Part of a small language model's weights: MLP 704 SwiGLU.
Each number is 128 + 32 x the weight over the matrix's rms, rounded and kept within 0 to 255. Layers, rows and columns count from 0.

# layer 2 MLP gate, 704x256, rms 0.164, rows 141-143, columns 0-255
[[107 184  97 104 174  74  71 130 115 116 125 160 119 146 114 188  95 106 162 171 155 117 138 171 189 128 183 195 235 121  71 160 177 120 115 137 114 105 186 142 108 140 156 106  86 119 103  72 132 131 188 111 179 115  82  48 130 107 121 145 146 133 119 102 145  60 140  70 108 156 143 189  99 171 112 110  97 109 108  61 171 109  99  92 130 110 142 113 129  75 193  66 185 124 171 159  99 149 184 131 103 139 131 178 101 145 129 189  79 151  94 113 136  76 139 138 161 168 149 120 111  73 100  98 118 176 142 190  81  72 162  95  99 130 120  98 153 146 183 150 129 110 229 127 133 178 185 116  93 105 137 101  84  78 182 127 130 105  99 212 105 125  77 150  73 122 132 151 153 102 143 155 107 185  69 123 133 133  88 114  94 156 121 136 138  82 112 144 123 159 110 168 151 126 141 153 103 182 100 135 131 109 125 145 118 134 192  96 122 112 126 135 139 122 176  90 146 117 149 165 169 139 142 128  52  92  99 155  98  90 117 154 157 112 130 116 129 135  94 126 146 114 166  68 145  78 145 142 140 117 126 161  56 120 120 103]
 [142  94  85 137 167 139  99 157 113 100  92 166 144 123 178 161 136 119 124  79 136 147 129 144 118 140 131  86 151 174 161 118  89 155 180  98 168 170 151 113 124  90 126 146 204 140 187 115 111 186 125 103 142 114 129 161 143 108 117 196  90 104 126  83 151 186  61 138 103 146 118 168 127 138 136  94 138 154 142 106 133 143  82  90 150  95 144 106  96  77 137 135  76 122 116 126 173 164 129 123 142 126 138 149 124 126 144 155 124 166 102 105 113 104 120 127 161 122 111 130  87  90  84  88 128 205 120 117 102  93 104 140  81 102 193 144 138 106 151 137 176 135 186 156 143  87 150 111 120 107 102 180 163 106 180 134 122 165 132 165 153 121 100 113  78 213 152 117  64 118 140  79 174 134 135 177 136  98 134 128 115 141 106 187  97  84 115 111 136 115  82 100 124 145 116  89 138 122  96  82 170 109 123 144 103 147 120 154 138 137 110 142 204 158 145 157 109  73 121 181  61 124 132 123 112 158 124  80 130  87 120  94  93 152 102 132  91 107 112 131 115 116 163 160 101 155 138 124 131 127 113 149 169 147 191 103]
 [108  80  93  92 189 166 136 156  42 119 100 147 171 107 171 132 101 105 121 170 165 135 171 149 133  88 172 143  96 116 179  76 121 131 124  81 112 131 185 109 149 100 170 146  39 129 135  98  87 105 161  88 110  99 140 146 143 136 104 128  97 157 128  80 114 152 107 142 186 173 152 150 130 134  99 112 111 110  92 132 178  83 152 124 110 112 130  89 161 107  83 136 147 134 125 155 144 116 128 124  92 169 145  70 148 159 144 119 128 137 158 131 112  77 118 155 142  65 155  99 145 175 125  84 161 166 143 165 125  79  94  88 155 160 145 171 132  58  82 153 166 128  97 195 152 113 171 151 136 111 100 181 145 176 137 129 128  96 129 117 129 100 161 104 108 109 128 112  59 126 171 121 136 138 150 191 129  95 167 133 132  65 178 140 118 164 165  96 128 113  80 178 114 124 141  75 150 184 158 182 170 129 165 106 159 107 103 111  84 188 144 152 137 113 138 165 112 181 135 140 148 125 123 119 113  91 160 103 141 140 128 143 138 124 167 149 109  82 172 102 118 108 190 152 169 146 150 158 133  96 127 114 183 148 147  82]]
# layer 2 MLP up, 704x256, rms 0.165, rows 141-143, columns 0-255
[[112 155 115 180 143 121 146 194 138 169  95 109 171 190 117 102  99 128  81 144 104 109 112  81 150  72 121 147 134 146 170 137 173  87 120 127 129 117 163 117 135 103 154 146 116  89 136  54 117 152 120 122  80  87 101 164 105 137  95  90  95 102 164 170 151 145 104 165 103 137 105 106  99 126 104 124 118 112 118  90 110 162 104 246 176 107 183 127 129 131 140 123  99 164  69  82 143 149 191 167  95 102 103 114 153 150 150  75 157 171 140 117 108 182 117  90 139 141 156 126 119 173 107 100 114 162 152 106 119 146 120 133 133  78  72 131 131 147 137 118 143 137  82  81 148 136 108 110 171 154 103 132  62 193 163 159 187 160  90 110  62 140 191 119 153 136  72 149 103 255 134 158 169  84 143 112 122  76  78  67 103 146 100 188 129 120 115 148 148 119 160 121 178  48  53 165 156  78 200 157 102 127  89 134 109 105  93  86 169 159 104 150 175 104 109 150 132 102 129 158 101 145 125  67 181 167  77 132 133 127 139  99 215 120 127 114 160 178 164 111 160  90 131 101 131 188 116 139 172  72 138 186 170   5 136 179]
 [169  74 115 107 121 195 153 170  95 152 112 103 121 139 157 153  93  64 134 117 175 145 163 146 149 167 118 117 108 166 136 113  65 117 231 108 157 150 107 124 169 101 149 152 159 119 127 116 130 152  94  75 119  77 133 136 125 122 102 136 101 103  96 136 103 132  56 126 128 181 163 152 133 148 111  79 139 132 125 155 132 105 123  92 153 108 151 125 157 168 125 123 110 125 135 145 127  90 121 115  98 150 105 143 156 154 146 150 109 166 128 104 135 136 142 113 136 101 141 114  64 128 129  55 166 167 155 164 112  82  76 120  78 142 122 114 126 121 114 113 136 174 167 115  89 113 152  89 140 101 161 167 155 130 124 126 135  95 128 158 154 138 105 112 121 203 185  69  69  85 122 116 175 120 149 115 164 156  86 138 115  66 110  70  90  87 121 102 158 141  93 154 175 144  97 131 147 150 118 149 155  79 153 168 131 130  93  68 103 139 130 178 156 127 151 193 118  85 106 139 105 119 151 135 162 143 166  62  94 135 151  96 153 161 142 108  87 144 115 146 134 124 139 119 157 136 105 118 120  95 141 219 183 180 123 128]
 [ 99 171  67  97 149 131 157 123  95  96 153 117  98 147 140 174 110  86 147 123 129 132 137 100 177 183 112 157  72  99  60 118 154 132 122 160 146 128  95 149 161 145 118 141 108 141 127 191  78 117 104  96 133 120  73 165  92 209 109 123 102 131 182 125  76 127 123 155 104 158 142  99 129 105  84 149 111 147 112 201 132 151  88 115 103 108 167 179 128 102 159 109 119 133 136  60 176 123 147 142 131 146 159 111 146 168 151 118  96 120 193 130 144 124 128 119 154 133 117 179 177 132 172 156 131 143 155 150 151 101 128 135 100 112  95 100  75 172 107 160 176 184  89 100  93 125 167 148 189 110 156  95 119 169 140  99 147 138 162 139 182 100 132 102 186 182 143 125 167 165 106 108  77 136 157 128 164  86  88 127 100 113 141 113  95 111 140 166  56 214 120  98  88 115 122 141 140  62 133 116 192 112 128 108 106 144 162 128 131 107  77 130 100 111 116 121 171 166 103  73 141  96 102 132 178 136 143 134  82 122 135  96 126  99 139 168 161 144 140  65 124  89 133  97 109 128 161 111 113 171 142 154 117 139 133 183]]
# layer 2 MLP down (transposed), 704x256, rms 0.151, rows 141-142, columns 0-255
[[179 143 125 111 135 182 122 124 107 171 149 107 131 106 128 205 164 137 101 133 140 159 167 151 133 120  94 130 124 116 161 122  72 109 109 111 185  89 134 190 106 134 116  80 131 144  79 145  84 125  85 111 126  79 147 216 142 110 147  77 108 109 131 127 134 141 136 161 139  91  84 102 176 137 140 127 166 110 144 135  60 140 100 177 128 117 128  78 159 158  84 155  76 137 122 100 124  90 150 155 123 171 174 103  81 180 146  94 192 134 166 180 149 116 136 148 134 122  96 107 110 199 184 103 136  92 160 176  95  91 105 119 132 141 148 139 120 132 145 177 136 113  95 102 111 125 119  88 144 195 120 184 153 126 153 187 122 162 103 147 166  67 107 132 186 194 106 113 115 102 147  83 156 114 135  92 109 107 163 143 139  93 188 110 160 122 137 126 106 157 123 136  74 176 172 149 139 143  83 111 125 141 149  85 154  75 113  88 151 177 101 104 114  64 131 196 207 160 120  82  82 137 146 164 159 106 110 198 142 129 129  93  67 163 114 125 133 164 143 109 121 151 134 111 108 161 142 140 122 183  79 133 152 125 158  61]
 [108  81 111 166 111 122  94 140 131  95  94 109 123 142  98 106  90 151 135  72 137 122 216 103 141  94 139  95 154 110  88 146  75 135 113 131 135 151  92 114 118  89 126 161 140  17 111 178 121 112 137  38 124  86 135 160 146 194 138 123 139  95  91 158 131  82 102  79 116 166 115 106  76  82 172 142 134 134 177  94 142  94 159 179  53 107 105 113 123  93 135 148 167 123 153 131 128 149 208  92 103 169 138 137 107  91 115 128 185 122 110 177 162 180 108 160 125 137 140 177  74 136  92 144 136 163 139  93 119  97 112 163 113 202 152 172 131 110  74  84  72 114 173 121 144 122 109 199 147 110 190 164 153 183 143  83 139 151 102  80 132 163 158 120 152 114 115 135 148  98 161 138 143 107 130 109 153 179 122 167 129 156  90  81 146 126 145 161 117 150 148 134 172 108  95 123  95  71  91  97 131 112  99 107  94 145  89 116 125 113  91 149 143 125  95  80  66  96 111  91 112 145 152 125 123 184 168 108 147 128 116 115 115 181 112 159 121 153 168  96 143 161 118 125  60 148 166 111 147 190 125  87 158  93 162 181]]